Each number is 500 + 25 x the weight over its row's rms, rounded and kept within 0 to 999. Layers, rows and columns count from 0. Numbers have three digits each. The size before them is the row's rms in percent of the matrix's.

# q: layer 5 attention query, 384x384, rms 0.138, rows 200-235, columns 192-383
# k: layer 5 attention key, 384x384, rms 0.141, rows 200-235, columns 192-383
q200 093:523492495521470509493475514520472530516485485518480476512560509485509483581497492481465481533490498470461462512524477514456506498516523485463486495525510485505501510523524513434511501516492503523507505498510485485526489514454539517505506499503533469529513509473525462457491457491502448509528508527522485469471487487545536509490483508547515495546556533499500503509463467447502477492522501503515455512483523486481473489526446513478483511510519531495455512518441453503519481453518494494481464543484479496516528474514503521538523504523497468478524500546475494542500505528487563483
k200 101:491455513512484506491482458501488499529503476515570509525449452469472475478503478518521460463574519518468468508519521467492533485531463507513504482531530523528475486484503485512482515496519513493514509524514497497521499495499485494502508484506449515553471522474485500470511535518526459512465501518471503494478487521492489507518508496484559452448481547527482444517539514497494487555501491453517550541502543450497480527544531508505474480545512484512520482490470516476477515517541453528504448532472508499487529502504517442472465508503524491503490518479483551471504531536518536482
q201 086:476524505516522475525451545520519509478499469502508542497517490447505514512486511494473448492491485523525498511545504503473445515506511500470520487478528478489538483506498530508559500475454476530497517522529515516537471512561513516517484507510498509539503541511554539534500491435528500531487494489496517534477497481506510475490491483471540492519487513480534453485507468478474493507530490475457498517459532513542498506514505471469517517473495476473497474502502511465505498504471513486500494539517478499505519492499526512531505474495491522472513494531537488488507486516516482498
k201 084:526468465485485517523569500482513538477474493476506491489506489505509530516527501526529489513484503507507505491528511516509509508489490504509487473561490476458481475481529486545543531528516489478478493463463518519543460464509520506502556451488488444466493475497505521513553471494509499506491470526531509441444481528468495491460478513518509502504481530444506494508476499491490479510535512464514506490517513544481521515490476499501473535504454492481488522505481501472472514543487475508537499499486507498531487489524492509505515514513505486450500511515485484513499526497471517513
q202 094:513479522506511479457477486511460554457475501485508500496477516483525435531522479514455518513521469545470501474480469496535540468499499507516481479517481533508454504477492489509477516512484510502560533478493523409493544526505530508488532454546447468494467527496505529507506524488464474530479546520472454510498462484488501522517536512478551512519527483528488495503478452517507526486484511499536505498454474487465511480542504473499490484535505496482521496472461506534489475519501450513488475515508533512518520518447514464490474485500518483528476535542559511489491525511500479476
k202 087:448497501523510461498511508538488468508523498480465491497516512507533530482498516473500541523448484537523496543544542522451466534480512498456482502479472464473522518528533476507502521486482501511476507491494490541481506532514533507512511518521531507480532508475497544519529443518500464488512438484501467503461532424484495525492504483522463513487509446497449500491524509499502514467521456491529479466514474493500480478446520465534538467508527535511493517518495480546495503486496500486545491542484478495504537490524523485534446514519423570505457489513462541489504515483463503498
q203 086:540484482506441528508480512523506512549486478498538525457499479502512502520522506459516475514493506479454547483481512473520486522528499559484513524523456453538507537446505453430487488493576549478499463474507461480508510512511476493540460496480520446497520507453533478486520467514527486439497533471519523501510439532553489478522537510504488493463509509450521516517474501472492488527503497473495499524513518477516469496480506546508512525473496482528481512508433490471481500480537501510504509519473504520497501530524510523502445517473529507477525534488482511509454488497523513513
k203 088:493492508534493480515517477478500532495507486458497533535514492508514484491480475495506479475516494556516511437527504489530528524452499519511548517480524484453471512474471495533501519461499477472559499510549520504543502480539492451485521482512482502475544463560501523521521555483518486537513463478480507475484505529476497485493473504442496552500504491528485472460483499516508487471525523478468494502523506497492534543500508501521483499480495463466526509461504470562508511496503448528522469494531496460504497552485534497448488470471488495498480470471561525490482495517488495487
q204 096:473511503489555493485465492519517517504508510495486551512515505523508497490505474526467503493496477548448510503488498481520527483487481507570473510531534496469513476486452538499505487494564504500526519544534492490522535466484493474527556520508457514479491483489489517497523532502506483515519502506539490517448539506471531525521518504494531473528468536517504478545507512498521485468528536510444515511551494492513506458481515488550517462531506461511505522490509566511486475535566488481545492491502474503519542537540506480497484544512465463506508516517482546507536514470474531464
k204 093:555516512536505488512497478462485501548463500501533536504439506470471506517445540473480472519526513443493511478455503462464522487489488484485494472472505474497490506516514502515496477514437542468484498505525516513509488466476494450523482484495513525503495532509492486540475504475532533481489532480467467500507456524472513531473510497506524459537509493512484435500525500454505506535482510487548520491476569490499474491500532495519446519536508514510486470480465478526522525521447505480503512490519521484465465473508476519511498504525497533480463465462474507470491498510526503503
q205 098:508484541479498509453541546505526481444499492492479515521543544534500462489490502512525569445503482486530521513502523508469440494548499485498497530506507509458496469445455486451506500467498479486465490480514525477512461507504492469508551501511492483498475478503490486510504433525508522513468528502529519467478529495497530454539524491502436486458510464533501567504491517504480465498542481551490486477550485520492522487554504534508522484488478491505527511492495467514502498519484548537504519491444497523464481492489499551502501504522520493504530506522479512473517505476489497476
k205 100:500508503487489518570480460475499515510519463467493510516506490509513503487516522504471475482476499502482478523490481512519532519504514515534461517488544504470494513522491491447484499473524547546485496515516479493499463555459439475464481509524474531481540501507515506483522509511455477473495457535521522456522510482518515498497472514514466495519530535541505496501511487487514497468510532489472525478494510496473482519527494438507477495566514484496496535472513514553505480489483442466503491487525471493533527499498511477524471472501459465512443493582540486515479481497478512519
q206 090:507473527499517478478467504482526505510510527530541526512571508558547484480526526512497480511487525504544491486509487531500487488470523452476508536494530487475471479512485535528507470554487478483514499487523495530535549479475541539541518469502452498506506496488461484505488473542454476501466482515489480461491538503512488496534522517528498514515476498476475486509474547502496504484524478499504505455509553496509511534519510509503508534538507499518482505493479506531501527476549481523500533519496508456506477499435484526486452529521495457484540514495488480498502499527479513521
k206 125:504525488533488474476542514481446526514504489488442495497499465518492496490453494534556487470498498523508509490489508502525509485498461522493511534489480469494507462526525458542494518527475505524513497513497552510479466511462533499446479515512513514519494470505471517477524498488517528498575490472492522519499503505504492493486511525521472504494511524543532468530528494514458513494494486503461481481548445499451521542447495490519504505447496488504497441501541527455501514498446544512536499506491504498535425498512488493476526480536514478519453457507503542509521469477545454477
q207 118:543482524473476504521469476524503502466467475512532509477541491485521490483530510486465488522525512510478460491539478498497460492562513523472500479502568498510485536493512512469521452509553525493500486491494469529475516505526500531573498523514478499478538492507541510523495489477498475508489531527499510483476485534532483517545530485533479509495512484465516490508507495471507480501488487463513508510506551518512489520527516517486516494565485502510504485549476512515503449485535518487526471521514501508510537475485481464515494530495495479476568524508502500546489511536485519489
k207 095:547468486488499515489469501507476516483495555559502460521538472520534500500503511502517488517509490484493465507517459501511542518523531523471515501520533551521485552563517523488521561469476513531509552454477539446535506496463497535532479472498520542520523516526463505562496493528485520500474484545486492446499469447491536476471479484522522484525529479533463508475499550506517468506527501538499505507491528463525496553521493498503496465493518517512467536502513528511493512505480500481485489491518518500523487514493482516506508452555469464500561492470503490489534541496486516523
q208 109:496460493515454466525479524544472503488515459465537509498471510470451543512497489508445540498467497475488478503509498494498502451470474468478512474514514502499572509499466473457450475492499516484504500478465476440500510499499460513498562526501510511497509476511532531478518539477486520515513496516461519495532513497482484496526535501483498553505510469514510495508499482528501496473519529487531504446468544466511471501521516462502531491563470477490527505454532471536552470462440490504537513466542525510502446519498519500465495484497532513501492539505509531540495501492491450552
k208 114:499469531522535495464531548541488514548498492486511514501445509509478493480476457546495462473541491506484554464451502503477504468477515525476493481510548561539507467473476481474455510459495508480503465478502479487480539478502463453482498539497504505496515575498509482490446516514481505448464491487508475493514495504542494493474508492513513491460488505515500502553531509523501455532534519513520517492474504486503509517522551529535510492499483513519519507499484518445488471474516525521477519512520513471472517505511531487438470492508544475474516526548487559475512525478479495473
q209 108:493538515514499498538528473473524508488471503543510472546536497475519493527527470497489537513535446537505468517514497491491511532522484484525489516471461492501450502509532536527566487501526518486478533509513543514502476519522499497534451459495513477480480450525485504588493525453512513510475491475547480460511463501452540469492511469487472538496504495462494481477531495470487509527493456455472500462514507539484484484469423466487481490471490511488488516502482481523472506545510493492468498499450473511519534459514434523579548514452498501473528505498481473540499495534482443505
k209 107:531441519469466497498525527529472469518528472520520505499452523480469504470516470530475509502563450486509490527523520491467465471460511456477484492455473516486514481497523525495481493450491550487498467471482446483503554445538499477499483521470503506526491490482536482484481549506527503489490472502481488468525515495490497504524557496467463495530479475535497510512509483480519486495515504478561495507491517486472506467538528481494595457529466497493496514493511479510520491488472507508546489522477501484511469491497538501482486472470528486511550520547425525529513523475490488508
q210 135:517461466499487532516525517461484501477553495530512456522487520499468461448547495420525541511533515517528526466479516521482517515484537533440457502461479503521494495492527478484452521518538463481484513449456509541517491490506504552480483493532533494544504521467463476511488493529470458455489482514495507495510467534490528483469511497452546528494509465490517490441482533481482502507444497485541493465494519480460480524499492507495493540499540522539506496531507492506471535555455506471503506505483522526491489499499509464473506488496470510478473537477506521508498477501514502517
k210 103:510497520499479479496511456462534488570473551492535516510504481441481531509499544481485495524538531487442482468481489470432488514482492528470516489508501511480459515495477467475519484483459532510479493549495525477502490491519526475557499500464523532505528526526501523530464443493573517491487505506497512448476475493475500540472528520525554505486488512513504465486512473472481484502509520447495531495462532526510477503564515480511477536506489483539488516546496469512499487487486477484481514508482503463508500479466497481475513512514445510473527467475507490444479514501492500491
q211 109:494470487464461523511538520500498506506546468504493487522504529511469438487516521469564515481484501472521532508476510535506544488532532454491535523487508467514530476469494470498497519487522481521534526461502459496508473504491486495457496514518533491515467505486453492484501470538486504503489443522529507503480498491518536489498517477506494544499526463507501519433480480517484505483490470509508512478518502463476492501519499501502485493454524524536528489493481487537504526517458540501532494506466516528532481484486524472455506490490548534531510544534508496511505489501498487509
k211 133:536473526496512493478524524491472502484503494496493500487493541555475460504510470479518485480530475509559543486485527552493473493511489498439472493479511483504535522477520499502485545511542454531519549498486529492497497432455531543501504481522522473467521504488464448470492514549449471509496511506470494505485504524462530475486474493461547491497503452483478495478457543475478466552522488513510469504511500534483496512446533527487474492491527523509506494523537498485530538522489529472464537480491516506517447487526500530513449508518495504497465512458472529517501518483497513510
q212 133:546489538483511466494496550526495474486513450534523484519450512492488502493539495512458540531482487495497503477545512505485509450510513508539483475510517496507498497498526433486456521548522459503533498477468496533516512488521503534509495513528491513502538498497494511447497492521454505482472511476486528483485494522539530522487510503437550495490476475498481516498475522477516468500474479479510495490522528496528445541513504519447523506493493506514551465508530496549529567475529509464545508462553484517500523476523525474500459477511508491526528507533442514503489497479484502501
k212 117:513525547503525483540528496494471485484493473511486491522489523522444471498488464499444489540526477493543504536531576508494523477531541523500486465500502485527547511455520497530469491512506507495484480463506460523477521492500492511492513524522485485507513530475487483480506532494477464491459503491481519483545523482505493508476533505451487491511477455502480475529458490498492521488526492519504488507498519495466500508484510450458564490519493528514525477506541486502526528497518501513511470454520489519515482497473485536544510509503485507526486536519465484528539496523500463514
q213 109:522480493460437515508494466513511530494539540524498510484493496514523525472489530491570496493499524530515471513484514485475459512513538577499481482463495512520466475490491486467513492537506490472488492528476556497506469492526513484544466510513505519526492498487548479527524494493488501500531530473522475511502494515519526514509481465551485491528472472510497524487538529518537464495463506519497488515497516497533545512526519530503513513535499512540471487502457489497419535480508480535493462527473501470470492505507538499463475465459511511496523467468524471478511509461476522494
k213 126:469494512496529466511522513577486479517509495480519478493464508510504524463499458495521509558480478507498523499498517478471494467517532488454499460517523481476527497416516472532498487548497500511544501485457501491489485446491534478509506476540494544497494526517498494495482517526458487514474478506458496484497492495517547531480490482501535506487458504483490481520496514509521457484480508493535552495449508517498453500508559467438503463528474525538552493519493496514531530505519508490520511480543506478482487495492551507457443484530463482534515502527464497527483508491456514502
q214 139:519476502505520478492506475470419452503496490492520480520480496483475530499479496492497471547506505543503509470539464500502489498501511516512497508521485509522543473480490507494497525486508498495480473470525474526503519487504508481486537492511527539495548511507500515475475500529487492433500486500509519457521479455505506530449499544485480494480533509489518500474460489534511479482525512511544500527495516500473504501537525520466498514510496487508521532524486558480558504510504505499525530513526512505451497523468533521514505492491444504525465517470491524496538488518499525540
k214 116:506525520513512475507513509488500533496542474495489537493462501534506501493475485486530512501499472537448549501496478545506467487473472498461489492487515515464516491440507506526507490465504504486509494494515507500562503498524485424486516509522491488486500467488513501460514455507543477488469453560536464464502450445476500519495510499476501494532490545548556471480495502508493514485493466525546512495499481525493470511529492478473489478527516514491515504539535458523487522451515480494517524478504438505507468473485531501458491501494485509510491481544453474517477506497498474504
q215 118:485524494516509525466489470462512502459454535496544485474501464503456543530499502519541465538493488462506511501490470490479539523499506460528515471529506487488491488474494548489509483486483493493473486537506510471509483492523543505501506472496522480485504489528465471511479450546472455451502534468509517525492506527492504486507484496495539499465510533470508512505491520447474508490538464508505513522539538494491494498522497473552477543500468490552490496538494525493477483524482512494483535464447534501485517492456488501511542538495509478514534501460546504467530500475494512472
k215 141:533517501500515485497504510480448509499482492490505473532506491467513468500494471501441513517514488506508537519460513493491510502482509525463483507543558482545527460473498503493475498486466525505458454490538479525497473506507522494499508489487558499465535530479498526515476497501515459463493495499555558526540491492526486504504542545464498472505514498458515445473486501521519499546513496525471511498512513510526538504495500502531484495502474490511493501503513538476497495497542521505474530509500469500448476495480527474509530545523453514473456495504483542507507510495521505533
q216 120:476558484545487475518480502485493507507477485521522507495512510505476547543460522512485473504490537427509489509520490511507481520476465443466525472452485445473492525525491499470495455480485516484465471518532434490511485495515473498483514486486477502436524524525495518513474465515467534472467486510504527474497519518494475454525484494511525529516496510496533482495493447483494491496491515486489521509523510494550521542499515525464545506454491483487512472459513526505526475508486507491493485488520514532509481481439472467525487526534509485466500510510507515522515478517510475507
k216 141:486503567504521501550479472492488477550468461506513488520464548492491545527499509492542470500574497471482495533543522471522522555498498513528524516441502463471484547490528493506501490500509517499528511515529472491529486479485457501467468498512450527480535530498497470519480495472471535498469504500459480476534470483468520480537536445519500512527499483466478461521496509478484499509468500482523477497458512485503501536472562500498499503542482514510492488474486478494516465522458505494529467500507523468546505463436521465540491528491502519485521520510507499512517499508506534479
q217 143:484468497504462486495507535504486458482500498513502525485512501521475467491463488518456501544469518522485469461497434500455468530535485479474475533515510485498514507535504491529518479501486494478482443426476474512463463467470476481454500483462514503505489513485498500504464466526522463508519510515484518453502541501496461514498492484516476503509534463472493505500517489543484496492489485492501500482489508511502520499478510535476519500451491455474525443493494516529523533469502532546468498463500530506476441514521533515513506485506534505552490500522581472528492448488499473540
k217 134:513481468511495516510537497524507495475470487524534465503489506477495483509486494529472519494505519467520481480539501502516526472525509460518530449513489487513499479513478528546485491483428501472505506462547487507487498502521483486475521504472487497502525532476490517513489459485495532501475516447519528461447548533530478488479476487506464504537477502537439491514502472478517490507508500513536491505497487531547510487505496496521529535479482491462482486486515467498516484481508522555538481462475529512520487529482446507522564482481530523506523512516543488514542482483484493508
q218 133:466490515496474527515485465528476488495445503499528481511467501541535521507472485502500534493529513495529510505493507499497490481455500496517471499481493513432486495501490491578478548533505486491484480488472536436478509449542505448515469548516508483492528458548487474474513550501469494495502501483506499533488478540491492516469483507495486529524497512516521511511516541479454513480516513529536523503522504501475508480522547512554504507509491517486540523500528534488464481514502466528508525462541547512552510477512504520534518506447453513525518534513525478518524508498495514541
k218 136:479483499497533520456477497496476486500441511528478489499521514482508464498461489504517546513495529461503482452506472503483449507488462517536483533526441494468465518448528485533483505513511458496561474501468489457503508486495501483531477504480474471502477476528491474480488550528461494504547541501540529500491493519538460507525508504535517528461491486511498494517467537546495495469466534481454506512508528508488485459481470511486492493502492484452523488469545505475512469490516472540515513492495532531530519455499522488551516484456470485525512500515553464476533497511490508500
q219 138:510504445500505488547483455500487516537511518478486488450466507522536480459514461475521511508513512512501470516456512510528491499451517503481492511478490480510516503492501582495485533484497522525476523522535497543518521481492514519501503535509530504485505462506512503480530552487460506486512473525544517488509493525461482474448495477503500475545532533488492555490520472513498492542490488528572510476509518529479546468530530510495529507501534463527513519479511499545467526515478491491519478516503516526471499497519492512524512526521459476550503495472462547506553477474522493493
k219 145:531485472502519472473521486494502485489491497510494515475498476516482487487562489499477516509516486508458481515510479486506514485512534499512459517511524462490506497526477510538514512485577478526514502483481502493486492497526492541532484513518537509493482503450515537454541541524484516451538507523538539500513482510459476516517495504471533471533497549539541512479494491481494491475516472482541530496522509468461550500525507490525549506501483495458518496519483499504526503487499516498532540479507467543509501540514508483523471506530516494526450491471448565537522510492527520524
q220 139:487453448479495527527472499524524530471509508503538480539469515517460503542500483504527485513464501506512522495505458499519474535494494477509511488504495516485516536572500524468471491522498528486488529480516486515508502461457469519513503532506519505504516481518457481479491499495525495497491476510493529482490534445458518497473493507515494484509503521485453517493529504541494490537487497492484538522478477472490508498444474501456488499447522499473486500516522491510504508531535502522494476479458506488527504533542510489480535481517474497495481498524515456486509538529523499528
k220 141:480493491475469506482504502523526488492542488505487448488492534556478489518464510489525488483488460527524493454504485509504489531510524449474485468521524481495542488548505481511457519567492507533491493503513507484486475508470487514466517523537509517521543465498514440525501523489494484513518487527523493473542507467465519535536464502502486498534451469537512463517484492506456510494499477504538526530496512502479535495486499486515543510509465507498468534492503495457497505519470515477486519498461494534495523506541539510451535488488474514509505495513489484473529491533497496508
q221 144:544483495477491550480472504492465522472487509486483538435539497491576524539489482551502483480483512465513512495468525468512498502491518524485443501529495512527523482445473479475490497509473511462481508453494509495495502472487503506531479466503502479497491513497540525480487477507530516478549494486504485485491491510544500470441509547489520440518531481443492521517504495471530489535497476499505493477485490489530478482479454517518506497445517503499462481499465501502506490539517468529511497526552503516515509473463486523526474507490487517483476542476476493476494503497520530507
k221 147:514493494503533514496474496526467524460479508552522530547489460538486513502502502498529511420509524558494495532487511528499437496495504425518476483543441531508453483480483512526550501501510505473455483447515497490509521513457473528525512496498515479520515491464482514486499506521533497478489468527502484520514450470511518522477459485516477487531501513498528488489494516504528483524506474525475511495507496512498479450494482521482491478501514563484477439494459502456485491483515520556485488476453508538461452484478429527500499496483515516516486557493497498503513538480473503486
q222 133:535533481516492472477479522486496493521501552522456461526450491517488448557509498507493520554541489474491522497486517497517514484515515538462479498500493538506477518520521479516465517468531527482518471510506488451508484503482503491497474490490472479511474573504526534435505494476536505514488525510555517484496500492510481505530470471505495512509494487582505508546505472491508496474498568511510497535518513511501533520506486482498498450487493572512537475518523479498508516525497534479469488486528514516539484514503487511502556468517551522475442504513472542513503529473507535471
k222 142:499504504494478505477509566466501519534492528473510468514494522505486513486506503525483491533509461492497487520497496513476519502556518510490499496537483497527459498468529485522536499505492471522481475497498479446491488498523453506561491509525495479469455529498420523454481484498506491486534515524513515471477483481504495492519548463528502487502445544492508488503562430553458531517515540480499497479499483471507525525517470506522515496453521501527486539502506502478520525511497475484507515492514486534513476490498484489512538506523488485494541521492464474521531562506473493542
q223 144:453483527499514496451454530540532525516511481538557507482474493524491458464485489539455498493551505492442496489508471525539523519509502520506502510478504505529505514495512484543491498443513557520520490484500531501555500454479498451511470520516495475533437498493537507535479474510535515478511519492483478511472463540531491493534524501505522472480503498485528483517492488477540523493534511491496531495524506506494511520459536506520472498531475505543512484476453511539506485533504507529460515473429542491515503468519475525503503508482493479515499510525515555492495513489530490440
k223 144:468517496474479484508488519480523494530521510525504495498463490473481491509479478528535507509530492494470504439486477515500517488501490520447506482497478497509501522545467512484490538523493491499558518485542492486502467515489475477511472525495459487532495534506498494491516486481525466570454518539469500494503489522510461526555486506468515481492520484482525450568541494477514523494495485492516529518480513498509504481484479502498538485512468490552525494505493483519537547496479500528460447511466519492542501526524488503498501508463550510488508497503553487539475487480531501504
q224 149:479503456484518530483506545556516475516493475526481512470493508476514480554496511479521512485510504457459520499512504531530508531509511492508481472489490504472485507490468481495459515537507498473519536471506511529521527503532530523479522477519509514469551493531534482495538500500504520504535465496525463477519545490494535472514471542504492498468496531474472516529505512506476518502537501506527521509474520522499514485464490503552538561485471516494513490531539490563529502472488517488503489481488461537504513500469501434493502480508486499499529518480489447483476491497474490498
k224 151:530508496490487500466467505501482471501530503553494492523512492471462509533465493490505521522506480511493483521480498453497467510524462491475505528504499514472528528553495447472474479536496508530496464552515493489544495515527526525459510494490495485474508511501468533476506505470469559486487476523541487496510471504526453510480520495510531510531523522469499532499517491535525446485517481463501502513551519506523542533499468509501526495524474457520510451506515480518449475481515520489468469508520511528485486522482455493479482495492472428546526516532501484501505493506475501555
q225 150:440505489483466524504496527483537480488516486519504490490484441446504442493529497474482534524498553510515521516480500486518496512494521527528512496505547513519504503485477513491498472442555503477501485501498479517462513548489508528498491463492483489498511502507533464507475524528501476481542493467500541512535536477508544520503459518488515532504543508482499516544501532523503510458466502509509508506503498515497498535474546517458470511458479524551477529502497493453516475503483466465497524439536455523498518531483459502523479475526538501474461548520520491483541510484484503495
k225 146:469519469491470517505545502515541479477513536492482453474538512490509481483519486507476538474530514506506499503489525484509453522554513532463529506490487540505502532456503464505528449487537514500494478469554488537477520508448496483506503500517481489488486536489508500529464561457473502558532490494501517501470548476511510467475452474468513477454544471474474518553521483535535477477441495455539510472556508503456527527437496498504490550466469496508508483509488502510523490478475473459489494482528503518498466519490482500536516529496513481501531504471525521462472525513443513542
q226 147:449494516493473486493471510509516515461532497521499528478502520512484489494507467475514516504500475430497452489503493498502480477518501525484501489487479471515493499508484566427502480482512485502493453493470504490483557498513512570528481481467517471501470499464470502483516464512494460494488517548465494496487509509470507472513448544450502488505436501506458477478494483491494530500499544492503460482487462515514497477504523536487522467515533520484481508530517501535505440536461536471492524509515534475475512528491474450454538447491492522511460527581489476508517471494490519493
k226 148:523511517491502495533496478516497501479511512523524452499486511511493506500525514464483487517531505488538530512509479499478465468536517498489539546493508514509518491507489465531480522503506481518495511472436528451526543505504482490505530490557483468499472495457504516472572491519490475435479538502472524482511518477486490454543445483441508451468485510506478479537506539465482528495443465470456470489499509497500475504500497505491512480474554533476472513554539489495475456490493483497479520472525485520526465522498500476536517519470510514526510534533504506541571529454497527521
q227 143:516514486482479459508416523476531489518492518474487497480501469543482456513513504460495471504538505506513483480510470492492482506482498504527500495553497464549500493488489522491491514508565476470501533506480549479475528501491476522489518491522495458474501429499508502485468503525530459525537553493528453480499522536499509456538503505510443482510514496487534486511490522518443513508495507480532482531506507545497491495512495486518536552493527479501497500522474541514477495471504515488465510491491532458519523498489507517476492523530492484545512489535512536464518444506496486447
k227 144:507491475522495472455499459511522493502538477516509506454484468516465525517490515496453467492510502529461493490527494486488516496526489486485519511538504508470537511446446537481531494493544496487492517526501508498485452531502514496509478519497438466422509478495513507472467516519476462514535510515517481522542473531494510467521505471475490523484484497492536507545499473522450527476542479457528534521512521508507498507430502484514522547502465459515554495545504465461516477498518543528459493499486538479471490473493530502492458498465480496501464519476474497484521477465529523507
q228 145:528496454507489501479518529528534499485479478524491489458515516511492520493483450516506485461516504486450481507526485509460496481487491510461554496478474503507470487506528510496454460493537500465500524523485530473469532495480533439481490500488516477491527496499497514515506501455483483496545532511468481501516496471474513503495492512455557519514497519495490460497478499480487513482467488498482488532501524503463533505544473513524502492462481486484483484479506480505527475536520480539499507480511511500436551512497561487489532479483476509487489538506496546531452496534508482521
k228 145:470481516505510556503485551485490522453491513553483517479503520557516489507522468456464499478492502455476498487508477523502450477519496473537512497488517503472478493470525495490459479451541496481489511495466514526482482468489496492489496489469552479507496502475522513486550484485464529509482538541533463531473514525505545531516503507470479527536484531475528525508494473481540505547516500470508518517474502486483556506485522517512499524489498498494496544463527519516521511515499472517459548476504509497528516517500523474445480474496482494504538535536560500524468493526531493530
q229 149:513528501486487493517535554531530484510537525483476433484498520509476503488483488499511473505463508446503498481557507504532537498497487523508550427530512491499503460514515529513515531523513489507499507529525502518459543515528516471497526435497514480481504464452495461530463492495484533507492507558479520525501521455476520483455465507510512456506505452550508486478434500510519508536486473507482490499477534513518549538528504490504508489532534523525534488486464464497503507499518526471504474547529534497489542502499480461495478499498496497510492538524506494447518504485459480464
k229 147:523485525483493503505519505507500502505506480493469431456486505493485537507504502526498500484494503505480497501519491492545523522535496473540499508497490523514511456482491533506481534491527484519505511510487485488504502549529549505512496491524526525522513500471532472529491470515505483439538498506490483524472456523494527514462467528525516491495474477528522493513513530540489471527533467500509507487483510471520534515523518484528480511491456514492518533479506487483497451487454520509526488535535527519465500531463495462465489442477463499515495571461514472490532469498505471508
q230 151:477470467488536521474445508504477492505525494496469499478492527544492474525488547517487564518503476469504493488463453520484499490512503511507498502513518532522488508503477501516513527498466516518541530535473538493539477465500493524489498527486488533461525528460510496486520509483463501506495486473482511497492483489475512507512513521487493488461484450503507535507528494533563562521479483477470492516494501517549520502503477475505469538508518511515487477533506505508533503488519485542528504509538519515508521502468479514511501500512512570466503500506517533493509510492544520464
k230 151:505514469505523544509498496533546507493536486526472509530547473496506478481487501483513526502481478512508507481499488521492544484484513474484527490495488506476500493454520507531524499514450522547499536492475529507527509488516473433477463539498559471475537493471529503506498535475503559534497510462478524510503498445512507507498521497482520458491512463504476496525530468509537527500456501479545522491458485418529548504519495477497498504512508555526486496499508544495531489492535495518490484499499500504463502478474482515498505491495506492517510494491510544475520456530506508513
q231 145:450483461483520522458515483470486456486445540519468497476498488526493494517488532532489445481488478516527504501510472532493537528464517530487516514492481471518529474530452497495492478498455523542515531486540494524494462477475474471484492499513547490515498443520511511492516483515520479454535442517455531518522523514507503480507497503546534500500474466532497521471475484499492518514491505508488525527486482459514465503474495527513467508523529522483519482502494461479535495489526516467514493449477500534482484514491480472516465502509499502490498515465461483510537493499494525514
k231 144:497492465530522493470506499523485495479458549541478486517503473528503515485501534483455507512489496502499509514504464488503500501497488513502473486486549495503494481515530495524506519527487515487491529484500450513453471519448539514467478517528558454515493520555549532480527491497499500496471477471492470514536517510479434517482474521498495475510524486574496475507526487486552508469531473506489455529476529505577476507493521528507521517555522492504528447529509471495520480475512528545488488469510503519475526506512525540488474491533509548455475505515487513538531514503490483501
q232 144:454502491442481484497500480496516550507513483525507483462487459484474526509514512451479487515523493444474459474495487498514490529489542493525501463486524501502516504482464521485500479513487517509529492503519490494488514460470519487472505499503416518485501487499491498510547516494527502475512493473525488516492499530458478485529534546544529522527549504506487481482527517510531495470528507521496499537490466489516506521472482483504504501501535489510524511522468473526487495492497544514478512488521493440532512525481498482518452493511498531517475459490480471533506487493476472484
k232 146:522506519497483515501499496479552562490471478531502503568492480502479515494516505487503503478549501505505471534488478501516536500522570502506532507512516524513518530481449504520497504515470495562466495493523533494529502493493537499491511468518449507499519505500494497483477516470468524526510510476511492525482475510481509479485513496512488469509487533509503481482504526496532482482528534561462509522473526509484496492481466484507479455515485476547476514481484511488493492535503483504540503474512538471550534480483452496474517501489496482533479506506479492543464584496491485533
q233 149:492463501479513493500513530489500513516510461529520495499493523494547464509499508504520536491518514528490521481518512527474505514488509533539487471491545510494491484499472490482422511450460485482494516533428544517461468495552511476503497484472513530480502528548494513523497509513540508497496476486475483464499500551514512547491515471543516498502494494561515492494514479471514444471491508509470485484477490524481491535505525508533515508516517519494506522499492504531484525484480512498522522511498488508449488511512515515489492459563471530498557465461485477491519444472560500485
k233 150:507483507490521530550514518501469502485484486482499502442455548490469463485508529521519479502541463507496517527526494496470501527541491492525486518513504524495490476490469487492478496539524472470492484535521508498553507461501476511435481527489532537476467502534462518522477536485533532528526504495492514454519515505482501542512534471540491505499509507566489520498516476486547434504457532516488474500489517540475502520475474508532503525549501520526485485480454492501480496478490512487474539511446503500507548493518492508509511486515485516506521466522491495532534480502518471504
q234 149:478486492513504489472513483480489494518506512499554474476480497465505475531515496505449452498484477497486538502477523498487486467504487469525519509452466536472538473517473520519508492496470510523526570488531513533519477511501475533507545512486506510532486506501447526445506516492492501507498521508504490474502522464509500502505456481507511509529484493504467505468496469512519492510515499505495503535471537526524541500502505547464463504515458455522505533490543475467503490490522510521490504542499503506475506506501510475493474477478485446487512518506469480517498453433488465464
k234 142:542497490447481532458500464533492504479507465508550478474478530502523521452505451508493467505508474494505515527438510471521535515534534492505453492495513543470462458511488517525498524501458550486503507461500521541524504516471479518491498501480501480547488464494497484469522497512503514472491505537501459491477502479507531554510485513493488510530483488496504494490475437503464487498489520506487473515485522518526524503522490480486477487459461507559472494489498477488496508529525471501444455503548492501498480494481519518509531501502539476501458521520442487539495479477536488493
q235 145:488553439509498505516499519456462489519497493506509541483540532509489462493501512512531518500515547535497557468513489495502504491499505514511523489529483500543529477515514497501490498501527515529506494475498512474496549510528482487484524482478479516475500479459499503481499496490510547477448509468466557475508505490525491514445480464515465502501538498498516533506496515550505463542526494466544486494525510523464509493459525458568510523552501517491508521490509485500528509510507499471488514429492509520511487546496483501464494485484482495558504549502501507440470523493476525503
k235 143:474498501527530507543480472502449456514514496497534500501523497495487515486499485538481500468498487500495504456521511480563543519488481508480478478494496478516487468531454478461546493488504492585501482489482506511508492493494514523506483493491497527483519524484495525527500519506472490507476506474486498495482505487532506519498482494448500478508509515518493510550565481516488462452456483482478501505540466494520514503450520514492509508498488522514480480514485488465481482487544507539471535529484489538500481550510521567508472496453510529514457484529513508536483536493472522484